config = dict(
    head_dim=32,
    qk_norm=True,
    parallel_block=False,
    init_std_qkv=0.0141,
    init_std_up=0.0141,
    lr_mult_o=1.32,
    final_lr_fraction=0.1,
    doc_mask=True,
)
Each number is 500 + 25 x the weight over the matrix's rms, rounded and kept within 0 to 999. Layers, rows and columns count from 0. Numbers have three digits each.

# layer 10 MLP gate, 320x128, rms 0.262, rows 232-248, columns 0-127
447502516529532491490522525544482504515484451486503511525520478547509496505467579509527515528490508508497525473512528499476491472539513546465514518518517511498496519490493443531481476510540468502520505541514529491503482480524475462478497522489523488493499492513525493517502504511521481459461521505534459519489565491518495518474530508481519497463531497526527516521531512492488506461519
523487501504507462537504531499513526521503482514452508512526457534515494507505448493487516494531476498521509467497503487486511487520483507489514514516494505543491447559489493492496514515476450514518508515484500534511462489528521494499438506507497474469514481490525518508476475501501510501514511457518488566482507505506482484507526553507500475515472467529498484513512447461521468508524
485472518481479515522503462530506500483477525515506519484524477515517511469544499475492479497494484500538500449515493495494564481493497435478531522503493471497525498507510510534508456513509536528495503490511505489465496493522467544481556485498541473543546528526516489518470518488504502491490476508496507500497514477469461529531525513497515527499545465525493507499518489508508517476496
523502493530466475494477479555517511463454516504539463526481500503484481509495532514498521461494512506507491452514533505508473491539492527453513495530472479488499529549477533534481442498440468486499487505492452486529500502555512501491502489517508547495453465471452496484517487480548505476515523495495486482481523447491524508465546554466511500537517467501509528472513472497506482504540
502508523484531467500514488503530525485440482512469472507485503530523515497484518472511466491506427533502513550511521511492446526484590502478504504493500507515496475533503518487488496498485518474457471484510545532509447457495518533454514489484504468533519533507481472508484502487464481486497489495498510465501540466446512476477532452538514474501480508477508466480511509497497520506527
473520515440452473517511489497495477508490527487466512501512506490518523523504468498504499546522501473510514460532512506469550497489531464501536509522475439514494559519465449468518462458501488528492487525489539516526476505497488491461501488480491480470553472504486534502534486520493457500503483548527514471499530492483522527477534530493532477468543528505515484504464543500528525494505
493457479508498497520492469498491484453517508506508538503472552505560508450484476497527468500556492476501505474527503527459504521480487493429455483472499542485486461498438448529445467506499489495509453500480520538498522497547511489441503480506513465471519520509509509518523524488512483501486532503521486528490495513510498488517498511494512509484516500485480476484508461482487508542528
423502492486511501512485485499467496524502468481520535434483508481520520468475486476464527510555479525504490514494542472521542475529509491509455523514536475550519531479492515489551513485527465476496463466493508441503515459477494484510522543516454472539529527489436477511514463463524517537474460492498474529508476521453513495501470520491486514490510499497486516522503499480477489492502
506506493511550529497522501501502493494487495516517544506505499477558446516508511504488498517501473503481448491473478536477509524470529519501490527492496480541511490520494481519506450470457498523480460474554530551500546559513512512463495470517507494512533520526496544532504524464477533464508499487523497507512536538493512541523495518533475447502518493475515517470508436475518494516497
447470526480508486516523503519467519508516493503478515478462528491473508498484510463502530457493508513501490468443487503489523487496510501492471519484478490549479525518477527478505507506489489512514507471523458489514502501519483485502517474454501501494480506494466501497500446511436518549510473466512494500492486503534537502505518479505499510531486499508512500474471468448486478471438
465499514519466485494545518498499470534492497498495449515531509483463502439469481515516510518507483514505500456503505499507496510518541477491483519514512534484512523531528524527512524512494481521481505488495494488462509513470493506495539518514473490499496524516488539498512474470499495517471485524535523473498486494499480499526482454484494502518480442549490509514505540535475486537508
517513522492507462521494534467552550526490490498492520501476499530522466508464493497498512457466472513528479519553491536513514493478469500544479469512523476491499491512522505510500463516492464506501501519510554526553477495478499489488507512502494518531543495491527487520468461415468483552505491468488497476479504520511535468538507466521488493498541523502522494502488451433476497487504
512426487492556534501451518504437498444528474532511507487523495517508539521489495519474477501499471481530500491517459506499500526499514534514499548532498510507528480524521487522499526486455518539501522460490527487523498503500521506526439508523499539506520468466498494490488457522497538470509505514471535558490526501486455515522482465507489502527488523515487498469482501485519522488484
455510493506524480521460490507530516476488490559469505479517542496523566530433513507503488495521479489490520501536433493486496490522482543504511497581509495534484531499525512519469506527478483484517516475488517515489487487492486500454478480461495532512487525526484535538463514477522531470520525521449508508443497529532472477508519482488499500500516513501485496502464552533499534480490
460512494545512513473478508506535477531487470528496488477529469513506485493518480562529488510484522480559516521469504480503469458562484496490516484502488470532502522551520460535582498506488489485505517515527498506497518507512462494535468507518453500501532528508475524475519457519500484524526477547552524521500544471524514512515510512490513512507508503498493551523485456502523491492482
508487516517525503474473504522481464505480496519484503519478470518514494469482515469473492475483514459475535505497535507487496495479547493500504493546534462477508505494452521519470496484447472478456482514476524471532475494475475492526467507526478537464518482535517528486472479475516533481545535502504550501449460492496484561475501525517507526462542526451505530494505465522528511502483
473528500531501512493517499464484490556456478503476510486494483520534489507503508492481538472528514508481459543517524457447474549522489533522470528509531470494527495515466486498518472532512500523485508467511506512535505464504504517511512513495490555484537508480504502508472551492527535506549554479477496521538508501476496484508468483511506475522493517491511541483504556520470526523509
# layer 10 MLP up, 320x128, rms 0.273, rows 232-248, columns 0-127
470502506500485481481515524508485524485521466478494462526546471497489488477527460475493483490478483537493487543473539494518497524528501574506469499483535498489513482462509492479500475556509499478510527560504505480490515454469470506453479480477512496491490507496508501502495533512517477481470511531480501513511542488479518489529532488506490446540527495502551518563491519504522521526489
506486539483527522493502505488476523510534505481446503509528489484471521507534479484482531472509504497495520455512507533492508485544504506497476526521518492531487528486471537512511517552502498519483502513495513505522517466513492486471504512453475547503516515491497516498501495499490535492498552466530516466498488507534524458533482521527515470497458463465523490510490538493492484489485
508515519507481478548456487459485510497515493525510495511522490469525567500527540521515497479495540490506506495542486496506539494530523472512478468513514480518536509482483528482458516530492479552529468494462533498448472478508484510485504546483508522491497485487522489520487474488493486527510503528551480474498522479450554557498479515456510476462507498516499520507481487536489475515473
564499487517495462458455483438495513497484506509550512501524459450452476487519447509519462531493498505531491452492488505474465551504516509508495435514517494479477522531501489523507531470492483446449510449509477509488495546485484503457450473501531536493505472504510486510454489517495473522496502458526531518500513450490542524478480533537532526482557493457486529524484469533496508520469
548528508531541485508512510524543520495479465519478475483531512538513514498497498504476515460503442552538470520498513480484514500529480507516525510442513510466486494506478549522497510505475521519504501493458556540527537503535512504489503527475493454491523512510500484503494532449493569507545491523485481540521480446481509464482498489525476515517503513507494465456436476487509487509530
457508505476499468490499502497486466504494502486495494520455494501513505503504486511548485504526487496501508474536540504511518476482483466503495544497468493542501535501494428491516519479499479542490514528514538509482505514509487459484506499455490526480507462501481516497494506493507478501474494489525514527512491462461478538487518506514519505484519478505485509553437536499499504498539
486543478507516431507505552530465513480492543504498513501516516522517494495469535524474481522496488508512496507498470508486516517520509517549523499502464478510493490510507497499498458497475521487474559467506540495516463530478508466530480505500481507501518488508505461532512475516463467519507494485503505527528489515457510525458507490473486518495534526470421504496512532491477517494469
501528492496508450475476490510503484492493480460495484493476518518498464476492502462474467460489477522508529481459491490525524523495490452529461494536506461542489538467523514493512534480456478512490502441517463484502524501460492503471521540561508512513521499517465509459512474524487496498479498523516474568485464504510521492469501501525476502499421478507509476463498503525495497498515
479496473494540490521533458480482484552527509504432521492523468499525472506479546505513509533516484503502468500493484520505525474522506509531508500482481529456468478490469459483498481485555518475502512474469522503459516502554510487478503496470497495493480503507478508492494542521550498491484460543496426515507512480503509546483500456559522475491491448516490514469492537493514491508496
524516497445526533500501488565505520537475540499528542528548458506477485496510491517502463505489524480512475512506526466509522549476508528496484504467539503486473482456475484477466470523499523471477460490519536543520534474523485465506494507588500460491501436503495472506478571482512484506498488473495479485499485520482485520550521496554548522526505484531480523542471534512545517531513
453480513492515502518513495464526475560494479468544416488517524503481490467494479526505519495504516489467528466514495510519466474513466485486509501461503521523479508479533486501493542532491530474513522474472526478493529525482510538515511476452508463457505473499479582521523491481501531505482495487493520497517485482476515501514457477485481491515487506470485483545462524521517506517475
481479521484521506492523515518528503502538479496423499539511444531479511519515516474506514549514487495525528483487509456520534481483500512476486478488448449445504478507489506484500525501503522507482499510482505498549546569481469486528526516555532464516529504450464492492543518531499474468463461540549515533499499533496469469558497512477515515499481505471485508463529517533499470527463
468493511461481514456531492532522470522486498509503518514470496501542554475477538489493510467481555473463531516487497476467494509485509516518504514489485485479456497495508526452489483495481452464490483508508514528459535497511579504516525468491453531517512513539484519474506509498479497529515535455499520525482523509447499506485508482511465514501478551496488491433500500462507556511493
492561552502514513500488517451509510476512456504488491485532535450473518560495524468484500527509528533524472467494490465443491538526460538499477526496483519492515470529500497485486560501475528465487515484459489462504509482459506497485468539488483519512464509500498506537517533445483500501547506533481479514515466517487514531484489518488490530472483542506486475539541515484454524502491
503472486511536541470463487528505516515483487466486523477487512538511500504489473473519517481508546500496491510490522516485479489554496494500490492509496477527486484482513496499507530475518484491540508543475498520454474525510493499471507476525498475488508489505491549483510539561496561498494530520527515475513495529474478496495509516538473460472495537520499523528526498482480485513487
496459465531518500501506479488501467541524535497541503487539512538527515514498473509491513502503487499510465490463501476473469498479494476490542472516522445496540455482484487511510462511525468514525513511530502525543498494488468505521495507523495488521494515542457556533434476559475507509481505495494499505482480518527524480516543488515499524496489507489534486457501491465502541489538
522451505492519487450505514549480482484529474484526460518455480478551521531521485491505521520465516521518474515513454509511497493515566442491520483489520512521482496486470512497525516493498488484493540491458537517478489486486494498456467472480521514490472531511473494461504495515508493499437465555505511472492509530500489506446526470504466433491505462505472493531529498477494459502551
# layer 10 MLP down (transposed), 320x128, rms 0.164, rows 232-248, columns 0-127
492519480520470471494499493477472504517460529498495450491484482495512489522520511518486534493468547472524552471500490488458498500477524501515476515497511482524509527495494449476506473504534448533481478487469533516469479497488517540499508527484498477501546506519535532510516518503461487510464501471476455495495474520488532543486468477513478502473456478501533494505454526508508478514574
497545491540513493487518511474497491509529488525539489442437516545494490494471484470522483486459531495478509529515479487511543522432511510487506466472501479473562474496510513478478445497530476511535460462483488451459516513482504512532501503485507500525465513506502483475533498482538491472487522508470488501533499488513498514539502476505474537516519515474502519486483507521535503497466
495474503474526498492487509460464513525521496511451472491475535501499467468468479436474502490519516521471462544476526500487536459549522511493488522454530492530524511448473481503494501493502501503474505524525510474476541560453533529480491554509492471494519482497512508487471521466501527497518498462537522480525450520511488484507553471486503513490457507480500486515519507480495496458492
463517488516509445475486513497495472455472475511481528526513488534490470561531491489468524486528528536460502525508518504534503495512468516502530484510500450496526518466514518492484487520494553492491490565475516512559519517465517491534508498501522472504535500520459516487489525491503518488512524510484497460481499538446481520525520527491492474498506496529525468551516520510525458505523
490512515498517501503464496467515527518512514484516483495484470482468551455499497475515501489499463480474510540512477484549532480460513502507524487506507463497546494512477473469503504523508501495476474469550496525463508516481496491508467510539501469532486508536538560497502492471472490494501467508510471516556519513501498476480471527514513491496493542499523483517483479496473475515498
528516475489524534484507564513547478510513526500533434484512526451470475411448531481458489488484531481522509514488507508505510503489517459503450479465536506487465545539528558541509484555502510491470562469519464494521542497502506508489481532526523525481464537503500460493558501511486519496478512516468488496515516515485514476487511525488480490540475517488539505488531479578494447447548
505481503467557488478496497496495522513456513493516509526523444514499523537478483515462531518487533484480467465466482527516501492506511451517528505508508529535504518469533532525490526511502524522508491496456509493516527499478473508486520482533498492532517539528493530469518467510457532493460521528460506531432497483509466528507549505474501540539520498471498488501497463532520528484532
509486572471470511489484467551477544493479522494501472510491516506466467484493524498458484510480504475560479482510522517510490477536496502461535522516544504526485476466506506473529492512510474506492493574502479500555521490505491503465510531494532474502512450481554526489512470505524500509480491445518503476505527476475475529476538518490541519465537509505493500497452485522514503500478
473488511533531539497512502508499512499528486503563500505514518501472519502478542488488524502485466521499480518485500500493518532545501523519466543533508499494537525530523539488432519462511482501457532563539533506458451498475509491474487465499534500455524522502466478474444513526445460526521504495497510516508482518510514427518486498529484457502477466459481539488445439489473500511476
520484459506500481492548512490491510557493497492477477501453531507491528446532512476529549551488523512504477488459494457541510488455512578472555521479508499466544469463514516543516517475456502490514491539458454490546487513480508507503525480498444489519509532516515454521474450488507443499473534479510504518540481512507458469456511509495447521472495550489523536494496515514495535574508
518479505526532510559507465516482498483523503546507501469505514503493505470479492528458522471487472489492485486548496522517509498520496505488484535551516492515478476483480536458492514536509487518508526516492517510489526511506490514508495492513511530521516506466524501494542473499480493482520557522531514493523520494495526514498509505538509481487525550467502463533458559500516500493540
536535501475493521466533517537503430504498484517529494441504505504520466476531516519462484490494505507495548484500488482488523515485476517503518560526540467509501520548506516497544493516519508501517423532497476509511509495477519503492473484475526500488504528461517457497497539478472495499479511492481480512481501509527511540490482457499509431533564464508498495513502529501526472525543
513480520520522550516461510507476471492510498521461505481528503469482507533455503496440454538524487500504466514547437496524519515522540488488513467536482461475528455496510533525491530499489530494498471477490486492568482488498464497507482517482526509506492481456482489502505488475492522513512503540463476490498517462498509511527494503493509526518511544472493528478528483489480515512525
457460531503471505456528496502498504501459500469499527528525476537481463518485459481512509515514524526514516502504517470488488507513554482469501489445509483468499509529515499529549528527558537483464469537529511492497486495493520465463504499515495477478508515514531482518508491446471502509537507459508479458519499431494532489446519497495501522539469483524507507490491486503485497531525
492439533513534494524510523487493502544520521470504464518560500513536508507540488539470454501466529497487522471492546523490484475538515470485483502507497487514494521551520519483507470473509486476490497512485466485522533488496500505522555511496483433468505514512483507477509470504492503461461516542490513536526551455532463527534528527475469471486501492500509471557487513485488481505491
480506503471501516466518554516516521475494507492447507495486547503502493496498490532476497532474526519529502552536477498551549498518472525478509472526455484492508464543455516474506500448497462466506497491495501490495510490545473493492537529488474528521506487499506490487495487516517531499478467529491467516521537553519496497535467489522511515468513521487519552520496488471520492495515
493501517494530499519481496471513537508468457492505492493516513529494495501481505466530468474556505475504494474466536484486505512525502569493473524504521515483501491502526474508449517490502498523499513481543489488502527514527536526487500519524492497505492478506500588538455538499478497507519512477515515494466456511490486496513487515485530524520478535508500533491467476490487539519467